config = dict(
    num_key_value_heads=8,
    norm_place='pre',
    qk_norm=True,
    attn_scale=0.18,
    bias='none',
    parallel_block=False,
    extras=['local attention windows', 'paired heads', 'shifted keys', 'value embeddings', 'hashed n-gram embeddings', 'a smear gate', 'learned residual scales', 'capped logits'],
    decay_shape='linear',
    max_steps=5683,
    dataset='wikipedia_en',
)
Each number is 128 + 32 x the weight over the matrix's rms, rounded and kept within 0 to 255. Layers, rows and columns count from 0. Numbers have three digits each.

# layer 3 MLP down (transposed), 2048x512, rms 0.225, rows 1159-1195, columns 0-127
115126126214141144074139192142113176125132161161089151127088071140084150120107172066164068067099058166097096135129093182114106091163134185135097151174116137147148155112174127136124134141117116078153144100132152095144099091120100125087144200120108160207129147116095111140116151061090072116134109111172118124085140189175098120160154096064150113131112121123148148108092128120087193143145
228128170079138065154116147142067108138146136147134122131160098093153102111122176142143115142101135095131086198104141130120173176164116131091104103114119165083113113164150142203139081112122086108121130101097084120114106184121157138114117176094118178154130113136126198152129198139148122149116083194077169169155114140162111095135118122121125078202127185136121115086188101108093144104117
112150136136118113077117173083118109123154110174097129154142081148151140095128153128110109177113084043139122146178143136116108146058147072142204172144119115163149131152141174100093079110167095112130107114090090129120161134150155142113075172155189174176107137152177119186110152048149164129184076151049156186151108193122146133084107127103126105084121131124104158102149123099108150152168
139158159119153132141149114097147105107088180086094115124119166089138165091150095135148180181103140064104121099142104146112158100104115155154141101135133117174078192115160125129129172164114067167104168140143088095118133168120121133057141067094110115084157087106102131110151172110117057099143177127168109082165113123115135130176119165174134130157168148118135086109108149153109163144107
110113124109150147109205138047199158158185077080147120123072140146095178140083146170129175192135088103111080126101141115152063078084114079137150159128097139160114147148127169088171133154133130170116188127070142117166101112060135111165056077061127124110117071127092086156125170142132050182117086149145122079158123092103165120142114098105115109090097165116103123119108108116131136147140
148188116122157091151107084175115070089097115088065116116103114108192150198109059166169131077028119159126155110114130123135082060073213108085190112088109114118118181132138123151136095132127118167068110128154114109158101171128163135109142167153151120068083097171120146069075062095057129122140178148067127098048135191099102123135196101163153138135092122115058142096138144111082126076137
114118103074128111146113105152128113087155166073190123141085128127102126107119139129120088088181159092132148181125085118145103189153140147127122107113123094053109085177126150175157073102117101159130113155117086093167114157108142120149133143162147123135142119172164157148083108080147098064134120158177137170153159114096148107144122075073154185119114134062153148159111149156144080180119
108120064090141158093107154190133110165116154130109126161156154057109120075123134111122214139110190122153151153147143189102115095083120071135166169114140120110095176121130162130208116123124134134122186143138141021126095193154141107155158111198126165142139185124109120086095138145118122103161136125081123122161150122091125117132166125175148161213097133136138146170192143112115171135071
123126130097154179102142130132127116112141095109156096121189138119157198075118136120098152141095107143160116134083091142141147178103138086126177089123117130138166108200196119156172112133152157115099151137152119147080099064114127107072149141155097148120124140154153117119099102074156108145140171184129112122199095139178105040123123178118169132141156142162092152115157129147145175154078
141135170096121152108131088120154105146095152103140112122149142139112060084137139112130129106089189147108142099080172122131143100140201128098087206152157161143154081177141105175166118159139102094117170073141151137080107153130137150128141144124078139152140099054123130129117112089149176117165116122170045134118157136094116103152122108140133091117145138130109151112108134117143147102164
192159097103108145153082121176094172148104083138105173162154117116062138145199116112175165160094109180119123154183127095157172141141145117126171152069120133155173128110160123144181112155180105099129108118128122211118119111112139090134126112130124106186104130138154073131142092061079111150142082123136156096165185110099150129071105104051167058083125115098131138088120100118117187144084
150158115137110146130084135121182186178134061152125151118145107086153106185121157097086086138156072110119092073128165081135159106128088108117103107119128154110165118079193135083136114132156149087083148146096122118144112144122121129114129130141140048110125135190177155138107157142144181102087123155154113096150162102140162108114160123119164167124123163139122106137125148156121192101041
095072113172135167089140100105148138158143127083090147164092140172125142146146138120104127096139110126168131118136178179165127132153095091163151203105115111115137092152147183092129163161069184146186144095153184180121134101191111125098135111119151062127102118102127157119113124158131100070106099140093154109121134109132144139135198093138131180130137137101075167127098138108107151161106
089150153121119159122157149127134193157158093136111130107104129105105147036114142135132146167108129139096126147113166121181047100098157163157118184179096080162133063153221101083102151165111128174111075186143133166101066139136128130108129138136125152144122101161108140083148121146072124157152125100088051088119192122116144153108141095150189124146123130152108161116134128110134169154133
100053158143108151155094170103141134136159127151103091200113101141111172132122166150112127172151140064128142074136103155094126201177135130162107158090147162085146157157095145160142083139129125143091114124177160152104106125130128116153091110121114144133076137115150169116135072161164095117121140110052153111107125111173119125129159097127119176153172068151099181159117162055109134170103
116144113147185128115124188122076113100134084075134054106134120136138135125151140178133121151137162153149166140087128156169181173147117118087136114132120093146080143075135179164157082146155145102108117084179153142100111187105162106122085084122190113149124158116180150145101159187084152136079107154112093095122144131056064104104112098129139191126152054115071141105135132118172067177110
098167130187206118167148111126115129150150196144148119130160160162183147155202106136141114161087083090167076149140136136151092134156139125184108110148104148163116141162173114103139098141107148174099153240091101142152097099145156126181099114110078146142173098123100195145128099136156129070136118128109150096127150090048091063136150116108109100095171091105104098168149113128130129177107
161123171098102095136151128134097153108209152117058126108092161111154150093121143096097104115071092141126179160121097098128111176114155088093145103165170105122150137114123149187116125167126153104125159137081132083116154088139106169110128105135110142114090140064173157133111124147170138097103155102114090088177113134194123127164062158124105125133173110095152109090132092111114097117087
149065111131099109112139180141112196158134168074181099212181114169138121106170177118071154116098104170081114134157134179064125100185126155101108106151091120162127090126150176158142190096137150088120118188125164143117109102139162150178154134154175169111129202121119138168115139109160111180203149105130139095104100144118109154136066086177126100080146121167133102074095111101168123110124
117142157164108184126117197182084126133157101108117068097153065120152134104138206159126158137119136078103184121128117165059135138085111095119168104153141127086089119146109128119066066166121105153135112167169121147131127093143115115192143095135046118137146098115110193112194126093107153132147056110135164134104120119121080158082136062075133117097084125153089132054114154082112101136034
152141185132100099140100131175055160126086113096098109105082141102117123113110124099041119155059121091127135151113132121137211150132049116183108124075136096131079183085145104124133089138173123114090130149135093142147125193098122110119110114089089131163103121100111140195152145141119164147140138158110128153073135209078113114097163121104102140172139105108174091146110068119179169165066
116122142130140195141150110118124133135130125160145127128088089140122135133134125072077157066086100181145078150130169164121152125137178130123146111214132131141143121135155094143183158137164125153147060106123074127069159124165067192151146122081063061162146153088084165100134178210073130120090158169111124144121123203107204141147140090150155126150117112167127139155144121145082110131164
198129136179123144077122120175115173192154136128132109135144124164148145072117123140132102127135112119118161145126097122116157159138124090126133165100097116119162149132084098141085116099132161069081096141135159105158145201133153107111114146115103101095148128147093134110175195106136143143126110137154121106178119136137144049086117134138146098152111127110115095129130140180123110154161
055135087120116162163132153119164131155147099071115116112131192116107116131074086112088143104141118167126110081120088121146150112122105133138086187154121105105094118126130105157075138163139110143111130147121081108098118152143143160185139119125110048133104148114137108112127140092154128062171086097142108148114103092183160136093136122169147148118123123171134087117076121143100159121101
124165084127100135113159093132136144121122207105127130134163086152193132161067085155145106141108106102114178098079127123155143134107176143126182183107120108141113172082115122081102148137088102137150189129135184155104100135124112107006141113120085130104155090126136114100170166132183124209129101091138144166167108130134152160145116093135151157151083141218164122112101155168125222090137
125065092140118198101155107131096138159152073188140082140152093104106194127142164128190143145160138100148108161143094136136111149070167148157105155087103122105118087110120126115128115120138110082091063118158189184027101090086112171102171081140131089089137102132109118134113125142118115138206137178160165151095143123178151073111169101134128132126141114140073158129107129125159110180122
125141113169068170166124100140161162154154161149099168205141130184129194162099161099188157138181099175108136120124139064183109132147159105161125131175128186130074162124108067173125139151145117154101200179109100102138111093149079120082148184077096094154102157137117144130148102110089120150142130092117155077187130101148098161171170161074149113105109103143134177150067101083172128131119
135107129076123077176108111084160082091133157111179126192101111170111127076179073122125085098078073101107113175096151168129170090054112117113119185114123132149090062119164179122131072167148143151104149095124177165144132156151126091119146093147112171138127100156157110128098068090171069107120070107061140099070098138118097133144159067139133149073129195163186104101078161176167084124141
146146132112076164140161131135152127154159116107168138086081167113110125149068160142115169122108149111113131131068074093168098147139123180145083156129093177130151148158127140193031079099146133089127183131149139101069106131154130090144121146098119133140158168160124118081125177122146082097143148085131144131165119114064098126127154123083175113090088138118108136166094154140107118156095
120139177130134057130119151160157113065113125110109197110049127148101201139108148101129110112096139171146179129128105122135070128151158147173124155077115112136139122177157167099164100195185157158106088122089134113102094062129115136140124129112142175132080091108117184094096147172103096084168119109146122163134118116147133129094124103069164161147121129122150142094150124146121173108133
096141109111087201159121134128112119129147099122120114088091209110103136218129131103109140154184099057103116140074104134075117139097129169147147162190181117144210114175098153092109106151125254084130151175155065123088146156115109138068116111154069129130110102094173112116157112085074113158156103144135179143148155126115081109119142137203176125094163190137142177114104149149094133116099
156135098125142142079141086163141114122161133074066113139167098127139181118149089122135155096159073129141214040155086155154053155162116108155072181098159089116148090155154076122114159110095145126070110101138135147121116128144153071113147069127137116174132187135167135207159095138120129208204106070101146183097146104124090128089123157126197106136107130135151109135009127082093156079075
119117165089115128180109137097132109159150126092162163089097086078143129126208140142206077140131110036100114099180143147131096167157083090141129150121147134097154164100154099134146134063115133094111204114081101155136086159101102107167144163135106139100196105084166110138140179214119106134144047125095152145111136133108097095096127030107142103184124122149143135135170104177112155207134
131140156118154079181086150167102113038141135125156142163121167133062090146115136104115089146120060124124129172133159101129131110109117142102136125130136102107082158154083060142152194070132131096133159069084170182167116065094123189188173150094115120109101176163112162138147135111121129158116107164104173119103111178087153172123148125198105112093130142146084120095112157205082113128135
088126086161166167125089137148101152099131094132086131121110125125126113106152134169123161161144133131160149127109157166111104105050130100189101139068127138117113130111140144086148088167155106151111109145193118144087146168100143151085102113122109081146101124157145162120155091154070124059135114095141132148105158144160128128155114158139094111125121104133141132128116145132103036161144
124109102167127125110120150148110159084158090160119067115182108147170124147097103073140089129109124094145072134165048126157067227122197051103162149076101156079155096157178135118123143135144117137136128096054111139112148095180130085126148092134078141139123109122146157146129113203122041136144160094131134055106105112127164111104127077116125076195168110109116118124160125117151165088127
135111125146153113126087163147151109110194156123157101209084077102155156067161162091131108145133076162166158127170129126117089105134115142069108121126183220125089156131094118148179126118229082157102095107139122201172134137135132094141116091133137138165165118147088132095091083104088122120146115164162136155155087145158149151105115120114169143215130131142092112152163132195168123073122
# layer 3 MLP gate, 2048x512, rms 0.221, rows 1160-1195, columns 0-127
136113166159101105162154135106132147118133153119189095098086136121131079172140129163124180104125125120091127119081092096071190146150109154125145167133154099078109126134185114064113073130149116078065124127116139150158132113073195163144138178089129160108090128191089135107082150121117122125121136163203164102091131130127100085116133127116109098163191139052144116130138130144105162174114
107131126163144169103138207148131139199136088090123123153132124098123157119092149197144220144131131100098143102119198135126137142163134135142110134070154131129146089138105150095124104110149107154145133111141037161127116090186086125079128138112104106090112121119126118171148111087131174153118144130166167114134140120198157175128075135120162107146124150119159133155102154110125143104104
100099108034095182130113070087125104071176092162125109108119167118126096106037079192118198136113117131097126090108167143160146130129120085180165142069123143094085177176107166104117145088107089158146086125129152134126133115149108181124066146095019121140087163104172115113060109205144199112112147114105110101101081164105066116132103183079173079080127083109083177136112171134124158136085
157134119152117154152190149172169105182099190125095189109165155119139138187126136154108126139151133142045095139119154121136089072138111151088072165082159119139068103118133172146076112139156104133158180103119153132103165144155133145135116128145051158187107135144119129166147190147130129195091102206147070140131185145079131122086118169134117109156121107113185125132194171102150072097093
126145040090116155141129144145130139097101184124107088133132112125117179123129133059115217154169093141183142121085168110121088122175050140148110120140120146179109112116083063126074076185091086148116143144111121132177069166137098145075112144135080136101107142168115176135147164084112112114114094143091103141070149127163139166130116127109169127144140174097112119142127146113108181120195
151102179170085092173176063117122113116131119156105132114184118125108147122111133150148156168127096156108103094146164142119111120109100126147108117139164156180130137104103067176082137120116141114142134089134159129116122164130122141128092134169147101120095148143083112094134130093119159121180141114123162145075081147104100136113159129165142097145130121128139100148122109121149067140129
118063167114111092146107106080117172141089125149130122184114115080149109116180093154156153081095152173167101176100129117149140122128160092104117120150088108119161203186075131121170132130148143128146163154098182182177150134177152142146174134118097056160112131120142164109150096131042139154144190134139157140177137122191134166115183121138124122093134154146186153136096138177166168066155
163085140118102149128105104076129087171122122102111124127177196095153159125130133121144074127115112154107126107110090121115176143176099099125137134150079110168130056156172162181105125136113081125142161093133156140104145114073139091138193158104142152108134065100133122098060097147140084170128144100096170155114173080145085038139090123143162095167120209130139121044137137138137186174116
112224127128109151166153163137168186150120118155102068101141112117165157118133102063102145120119102099034105152090169149081148078157093141119084116133141132144079140082109193095126064137154194092153115156171145127099167064128132195161099087147099182122126078174149130091126128154128139188114093113102163165141121141117173156067199125085136164117126137111076110098114146080106178140092
153117081074078129065159115114139092116105080182132179154126148106148104167118103115077160175198095137133122119096101168111148108116123112118131137128108139126076094137098136114146089159108138083114122107165190126079114173177069103161141110137145117098086142127125164137112099138139095143142127137169181135113131114137150098161134100155111157130115147128095082116087199080145075147132
108128190111121082083155133169210165085122152144153160145179106117141139146151069162071149071091093135124124139146143107103083193133095174127113132170019171177156120100124115113119137207162123148139191169095095166076154132110046150171147126163115177108163163131136163150106107106166177123107140127174184120105085116152073136087128137108117173119131156126109134135201163092108157153149
157205111143039056165162198115164138137167142178162135123152181107105132095118101102155102186082098174138133129121065026135114084119149149103089091108116110111137107131141115121185038137122104139126093085109101170172128147075142119078123191096184165127135141097124140170112111127166154131147102100124105120102108100109121139124110077133108125129147102157115144110142121053110108165167
144074176146085086093158096112137183110137115103077149108099122143120156078092089150090109134115126093080098162131090094185054145095075167096151083199131126094101156165117093132146109123120126147145093188093130178161053116149154166096116135163086168127159130142122106114045151128136131121160141126069113115153081187138123115139101137159146106135142133163118084090132132065170141158134
118189139136130084130067080071145155188132168075118129091126179155093142112116148068146096158093177130065106149118147143145131123166112130138136099136084098082153143173131110143133194193144175093161152180134091184164131117142132141132072140122171112122147157190087117100139164185119108127127106171165091141162093100082141114132152173110097119117106127136119104097181052155127174124123
072130078131130066136184206133113128099089121100139040130153097137158134138119166140099147095112119154159151111091087124148190150122109096091142109103109110164125119068121154110179153138112212123144119154130162107107118102100149135152093108168183138116144109141126172169135153204126143111150150088061134176111117124137101119108150071101201150136158159113115154144158120159099160109121
060166113105157117147122093098119123151123131162165149088120101092179096171115135143118120073160145161148157133104107104149149122161146140176127114080226123102081087114114156151089142138126122160131170173180137095113116140186164128174137144120160077139199112120131141138133166160136157113122135134095117115137138200146122171083095111170120137131179154177128142128188135166114169057157
125127101158130140162127103106128108113062118188186139136142161157110116185116122155143128141189117178142112114145137126154081148124085128141152144134067095212081144167107106115119112088194069082104102163152097141129123157156077110155138192104108077120083096140130075136148124143075079137138085198111087118054147096115074089107163089150084174102110154054159113116174110117158141165172
139139097111157112135138130120105081100103129152098079112084166138136135110162164185089107132115144135091175096115145168109116088172171090141108092135132092172115076170095101148175112154151138079142088110134102158179129133139165123101126134152152078134112136091074121116109152129181103198119084151096116097096101098172111166089139131129193156187127126159148073117152100130094107169135
186057165112132085107111173101201137126180178137132129146088134163110130136115083122128126143146171112131119097067118111153123174199144131160112115114149185146138122096177123143181112089148156107145102161168137159073126065134114118077174123188123128132090191104153117152108117158068124134152200156182143110139038082048204159205133145112139082117214130071137178115153161081143112044122
098118121168153138130194137154145095129138169186091156078164098149093179139081144207094099147148153152170096115108133174154080140095136121107150146105139100111125084038067149078153125174106130126184136168123174125128124109127107128157060131075127205172137119120120167128122086133163089115128094136170164119113163152122146181128169132132157093137115112101088145119113135138184112121165
056123126191101129076187109134113134142123131143139130085197110125094155143075130143091149125058068170116103170084120141111132132132128228089157152176135148141070102073121098090121147119120104120124157085109099142103111091134139156141137172136095129157132106103118076153139143154129120195053192111133131127159159124134149156146128141079122143164106126136152121135148136142150188134109
127159084123146125114135099090143172150118088171123032124120065125086099149198072125132176105213112037116024116169080153118075083148168158108161120094169073119171141073133099150099094053130130140111077081129117130154178184115150139124114167136121148085099096094121104144118096131159101149160138103102149074153109101098132113142150175109153112207079142161123164118132171129152124141166
128077125162111122135113084103110162153088130108164109137171166130164129133088147167152126114163143126171136117164107144144122151119164170191129144202132135138180086113148155150104117130105201119137210098139131159190106081097140131113139135126141089132074166116160145144103106091177129092139161100106187135219223149159125128110147103131250128115126104119135099088175153163139136139146
084138135168064092098083155100090110099137166106129188157139110131078147185166148139189079100094083130139191126115188134097106121136092104073094151156178120097118105075144159145162155168185078198097131145054064163147106049102121135133111207116104142111107108122122151136133116112127160127161060133136128095118159099119109088105123113080083076122113181121133109141198170122190123089170
116152094085118128163127128097082113078100166130148102104176075119107175186186077126116139138154112081115159131059135182118068134098091086169087139133111112123119134036128101126114129185099159152098170099082146145067099114167175114113194120104160103140148095128148095110127120127122099074092148165102105141130152138109130141122080114198164116122126128137080188123136157151121164149130
123132136099116149088163142131090110125137150151168112112126175109127136116142127109101140114109190060133114101192099134143144143159162150124163113064077168128133119116128130160171159080110185106092104078093092162202171111155165146118132060134104113040148146102186143111095122118091211111096150166130098066164139141065082148109088131143080130101104203165142113105157112234072144114158
078134112152116147122184120066176126116154039165144121189092116208130138099101190135128125121113124180108092178147140092067143137090134135108118178202111118124158129126093197136182160213113188182103150079059161148070163110126108106051121137116159137094171161148162144106137168100092122124158112052114096122094130112114130129104093117154155120067117142122145130101109097066166093109155
105162117123123122129149130130095125156121090138126165131096145123124117216109106172149094109162133133078177051142124069150146123104097119086145136068080147119092126139106188091091166123118078140082150124074124111118164084161135197090115157073100167196153127154120131149136124129122117173129118142112081135119162121093098114145132149129116116118129137152151098055064105144095146136134
109167110130145179113159125124126111140185156119100182110165186148124108119126175131128138038083080126180135085148116167176206132129076073051123137117134098106110118166109116101108123115100171121052142063124200154097190152151125127153133112123151115115185137169148105131166147151157174084120146131107167087140161099123081118099205145162178129155099109095110160133134155140121112073127
087143153131129138099124163113143137121174166163069103158206151127131141172166144161120171071125067157102106108122124181108095141108143153094134153148082125146153087061150158124124157164152173146108160183163114168130108124125063143171099138101139094058098144118134168097110150149144106114099180069125095126135099208131132127145116131152148066138133114148133081152188161077100141146136
098121156144133118115153162182144163124073140062105134141144156110095109174122085171156168178091180133133116132169126111117150138126145130120164121143134140162127079091131219134156187139107095128139146189130161143132120105118121142141107187166147159099175083089124115143191132132115160156151153154142138143084140108141119151139152048108153061112104139129130182079138131160125163140196
168046059113169168164179174189071121102148118164104136093106109084099087118098116112115118116060127124129152115124117151144122160182142167216095143145187125126165083135127151097130128136163106127083110000142158124159148129122178163164121141141158172141100166099093099114126125101201133152134135113128161118191186153135172138131115152090110117148118164147109080175182091157077057096135
149121094172091124154133121081169156083199176112147132185139125104164058114101141098065119155110199170140117148190108140090129159138131152167102181127087116153090157097174119083150120161094094129068077103129098127134082095135122116150188107073128073109130122119181061153149142186122182154033144110174113127120153174149065134165143036161132091096111149111128203128116174095167113111136
062076085163119151122157122138100090163117117115123165127112150155125124104141094098119140103116123133135097093118219179091093113129143194178167120108143101162130070156155090085088120121090077101066156108091097062124119117114174182068104135159092109152106135144136153088121161092089181150147151131116103130079088121102132137126086142120113134099111155155095164172158127126115111141103
155152123077121174158186118109111093153041190153096118130099141123144095143168124161107132178110132144136144100158210110108097079136116137052077128108171138137128095116080096158082100133122144150096158190179119136157110164172157119155103139089117100182117072083157092164133132113108148143152095143089063174144134154180134162119091146143138099154169145173074135112087054153122120179141
127141145142126151085169097102130126158112078143062139123154133153169109120121120137168081159166117100089136108077135158091172101173104088143101106186097088081121072128158081128102126163149135100128162118144080056073146094108122089078099164147103126118092163098107135142176146124200158129147120143134124063127121091123206110124139133149075132085118110123160132172150150134116168101128
# layer 3 MLP up, 2048x512, rms 0.233, rows 1160-1195, columns 0-127
135124140086123087151120135172156126161107147067109138174147143119152114154109133156124108182117148128163112151138101103100127140130155147071139075101131109100143107110172141095138092079114140120081146109069131177128105141111172161105116177117112219127128141150141134137170144089131061180127096106154126111124113136141100134090100137110132152146148112094107103106078144112070108163141
075153144124176111104157167180159152135174142122118118179100098140108193107116123168101148140122069138129164157102175117183081107122136083137145149129099127127131158112100122012079162148143145170119097108150053159189105136141177154120063159113212129105106164174133162145073137089124150120086166157139200072093162139171162086114122140116138129113105084137135126199150152075070139198138
081125147141076111162123166168128157050096178086098141151151108172121179121122123120115168106143172094154104176139165108162093100076141151148070128116114150147164112091151115135114123174137110175113177077117125105052133148150166116101145121138154108099075134138098117090151143103149111131093146145155100159171171070147164174106107190098144062158127179120092104089084086162076044117131
153149150099164150079116129078139114118124090118174121120101109070138134170093179145120155107092017156093105127107121113133176158129148103095112118105141124123149149105170136087171132098138164131144185093089144135191132100123093082145112060158156089106143129069096113083095124191139122140124187176137156188085179100138118146157128176123134105069140107112110162092133147122175063112151
139199122102090131156130122150151109134128170057123155226113148086143140114145128142130153122066127169139148106139126124133086141129194143083090136183102100113101145133058145123130049156158074201085141091082136128192108119115134064109192150079161154129090104187183122062176152068117143135145106185141175084150157170192157126148142184149147145094095131091154072075076157180118140154099
124118106088163127193110161110150119152149169080146114138112156100139146181096148093083072092141180148145164135139108158124097161113148103108160091131117133094125075057092120088184142109121150185145124126126081100169196164083188140126161117113157118113171129064105152140086186074113163096094094152139134122122130095140115109172123095119168170122128136066123131052064133160161086156149
223120041087143134082129122097142135159097168121152160114111146132171124179142167096106107116171119180154174076106164105055120095116116125104119151113115101134151151119119133105140146139148111086112149067159112090113111114107150128135103121159135104167145108119171198130106116101123138111117153141117081171166105123082157190040133195076135128152140093172049121138121121116092127102164
185166119161128066162107119138146163151131161134116176124128137121097060140127119125184130108154165137122135120155130143118144079165140189130101153051187142070118151047119096091113165096064121093163110098098097149135111163133120149160125101128180136166157161111150085188211165171167114123114116104127102121084123146079121200157132089111028173102116113135093166152119118095123141140087
125192129079139139091127091149150106137168134174148158139158142115108121061174117158182148096114135117088126170094172131054114081172095136062163147102107169122053056140156116161149069133140156128176094124133153113119116127166161119076123087106116129179127116126118090120146148142132106124114121112147138152070125125139154144142166162118128151124081098146053074075165149129146101095207
136159123080159171101165094190140108129195092162098117188110126180144151138208128113093191114122101093067195097110079164133141100114103093106105114152157154169092128086123122151177135102102124224075126114149193111184123198203080147146175144172140087126023100105126123124142117164102102183141165149163120150105119115129125150162124076098128150159179171161108134102137151136091136115120
171140218164231095073117136146189149062076096188160116052157101088157194108115122079117141106184085130127134135135177110130102192173127113091067141115045138084176115139161154115075116210124123142116123168088164110117153090154133146157141155177144143115166122088126127184138083128151186094114200147153115114199085134116106163128135134127096129066156150138128173136156105113070074118183
041136161170135089120139111116100153123168160124112116123111110155138149112095134075116117109129144081151128100174178140145134140117150083134076127121135142130155090147102151111154101137172102105144132128160143111078202072138140073149109105146148110157088138118121134073151077117118074096107157163155204146132133098121065113134126129141088115128142122145124086120143139147193152169113
136103165145098118154167148164131116118158108132134178131123125140129139065136133167106085168126142129093127182156143065148142102143161087153215121169113105143148138110148163101094116128122140152119098155161150169176074134100144127087148150128121144096141139190108133094125094092105078183140079112137072090074130129095173159109115108134189110099124097157121163139178169064142114087141
166121118102133185059114087122130151079155133098122148115094139131148150152100162144124186096150164097115139162176116125118120106037121118097118145149178156148139106138142111121114148098120180115135119156163106117162125119125098100111121097152124093185135123099157139134154168121124163108188080135062133160126134089102092110105151123135105142096088151081073084161174129156133168178128
168126135110156102168129140168141119127076144120109136157076128163162128149067093147122145165179127112153102135112091099121099098176126078092121173083138125180128153219099139064130133131168208088130052171162140151155077146130118146108084134128097110120091116122123122136159179132216139133191136117115113148189102151176173164062141112142104110100141103131096150111103102111149198136130
108140097144136136086118143112111108117151113099091131150144117100128102128098141162073117102118168146136142118093132186089157132130086068107152134115125097166143097128153177107100131194129119208127159098073073109103127107150099137127175183028144053067126144085129098208079136098125129122108114144127167108138216160163133159105109156165143095122144070157137087112142119135105071253106
094134114108153118162104142123102145133063173158132129131131096102127139121170088127094145115143146081136107147113205148130135120132134147150092135112092136117172171102107138140108113139134122156110157094087093131132183044096148160154098159156108132141157129179117103105092104134111154171089096135172164111157149125144137168116147147093124112133132078118142080138144158153136098213126
172130123126117167145077161104134091051096104166157137173116090152101124141121144144141126099097124173137105149072173155143103125126148099143120109121154099122124175134163156120156141129154144084121131118116133133190164147142121170151115096115166094141146175120146115096186189129171163162123127060111096144152105117143133168137140122162134126133092123150130124088143062122118098174154
066167111096124137098150133080073103145132136126114122097168109113132136105134113212093158154116114121137121142137130120081188159114138159106123117168114100101186127176139114118082182127144122133103119101119137140091087144083136099130044125069100159125106116131123107119128132151138108160116118079138097130116167160137099089115139047126115157132016072145093129066201106123147175159124
179129139120111186112164188115092135130140096113157160094134119117121161116067119108095156146154136062103101166115157173110125138154153068170148168156096166121102074139147179146125130137120108196142123113121083149110113156089114164178072102084106157128129137148136154148099098195110137127137097113148125106129108190155089136123104145126121092129125102084074086155100118188109130144115
092204148166146100111189132103154143148112100168075105086138163122097205175117182052100157106055101166061092137112086159076117147186058127049105093167108137168128135131141124113112129097122061102171126111096090156093165083115161118108101128127116135169138121127109085135132232154102160105096121115124114118114128182133117089083149099111119164123150131146097150075104159190145148063126
127063070171157140094117133142118130150195137129112147087108112139075082117094106151127137064124109124164131086130110112149103061133184134133130055077158119086105165117120145201124102151067135147155129123139178126143154186103117166119106189123081105099131160151159099189125071204085163099148151101130111152102110101131120134136137164132100120144148134142134140099130104094109100175096
114110133191105153146177152091164144117104127104124119142133162161119116159096070184147127153151154155102114094103104092096092190130156152111159155160129122100162097148085105145112087139114163067223158084119167168161100071199088175082081110125075157121109165155142162114122070094145155104125192174137182128162151119095110163099170103141148103136139206159119145082105155165105114133079
120190102117148144144121087161107151093020145192111158162093106180143091096078102152071148121144105122125155116086102126153145077112153151099150149121163103154091073150128126115059171130128105100121122022154099086168029142084162169096189090122099107107165111117110164000090187182208071173141128095114093171195061142087104101175109110142187160135157134130139125153120106129082195166093
125173142129116167150134135116139115145096121128156177139169141133120165084127087146180139157135098144169101149145155103122151169119138139184137091112095120081189112144122162139130116105078094172142112115100130146144136149121090096112059107139116132094156151144185160120130087072148126141120145149116090172080124121122120142097123183104131170087124134106173161151121098152099152177124
117181138162106086180109170114146091122139101147134155126087094121131137161164119136111141150071107202122174117144140155113113106110146140166125143151139106128080146088148150133115132189110087144080139120128124112060128147155110151170134154095163118232113113191147150138130131117112032135119127130137142150070152121158167090118138091159154139204101096114170156140144146068171161161104
141109145108098118143171158107149118085179161131140161172117154168079066168184150047109112144134118097087100114088130080059159112085089099110069138112166105109182107102126163136103201235110179176093162109120160109008138114137086164074124093075140128119148103145157181119116127086091166128084118185111108123092161164131077181119103143051146117098181131094196135156116107055116091126080
119126136160084174144079087108137045212120112149164148150168148120136140163173104115140150116059115136129086131133113104096105134159159160133109094115163086133109174148107144102124148099152115153155126154062184126123122134095095139110105191154137104144141101138108144109117157153128113057139121160137183186143139093150188139132111124108103167169129053147144136089146143134158108167134
123078195151076073143119115113152058115162167122118160152061124145107184137048140115104147130109063191146165133085090113150114139155176108119072128099082140119115091132123172100138131115163136136040107140113152104123099082087179111110175116091167123166114126050144146125093169134131119124144174119081133138177150161095144150175144135078108153206126112147091139087144102129148201123116
121112164119087083183137109147071086173127056112069124129096189124130151113149140124143089166140149076165108157129102113107124139128111152153069090126162121113134110160176142150092104098148113108098125150155134115139118186135105113174146125129129083129118137157078097151167141088177151124173119128105077142105146104100150130178133098138133128113122117208173167152093167149080114130083
060099134068172108173145078134095145192102172117086111077083097168154149144110131143093075076110072133151122134167082128065096092042136143089131106043181103062077143125113123163110115138088096181122137106173107136132118136136116132213171107130121188194142171172125088173122147101149171163164175119128131162155105099127100149137107120148166112131123141165126112156119132122130109090138
155134136117089171133124142112159098151165102125093126111152101133147095169164153126167146106170079113126132159121123162137098121186111034184183121157106166103113181128114106071137184098153115114074216052175177139079094190116087130121138110058126122124118137083167137186155143089099124132115158096157137167139173142127110152110152109101155122157127152151107093089116096158141169193120
123095164082119060135125127147082103116129115143136115121092201121112169134165126172120092103157136117076166196169181155163133135137121115131166161122137140111075106171127081072117139104166089133123135161142158184090144210108104150212153171094132110156075136141156144122136169133108105074197093154144141165131146163101128085154074142154175139162137164111128189138117104127114103136125
100117095195132183176128109135077106121164134138147175162107145068135161075149051131172170113133069089120134129141155079081112130087143105127148157076174181120162182117119116058102082163140151122147097147096103113153143125112145119074129109101137119065108194154131061126104124114105062084104129102120152136161102139111115097175134121071136123181127142103105124163157214041127176175119
121171130180088146096157142140114176102136176106161125156185103100131187148109092153185108124123092123130160155106102142170126195104197142133160113102121102091146108152164173135145157128131086179136116119118134136138096139123165112186142112129087117110183093105142204102141095198127158146127117125158175152106143095151128082079170129146116145132152164047175090138152109100143149090119
111118153145155076107106188153097110111173186158116146189147144110168125116152164092147146135198035203167156116074142160123197138119207124146155127137087157147145090191128150178171101103125134089134157106164080140156145125121138083143104129134197170182154116139124076122105098115117101140157126119110139108105140109184125121078091100128138127106159167076115110141143178129131170074172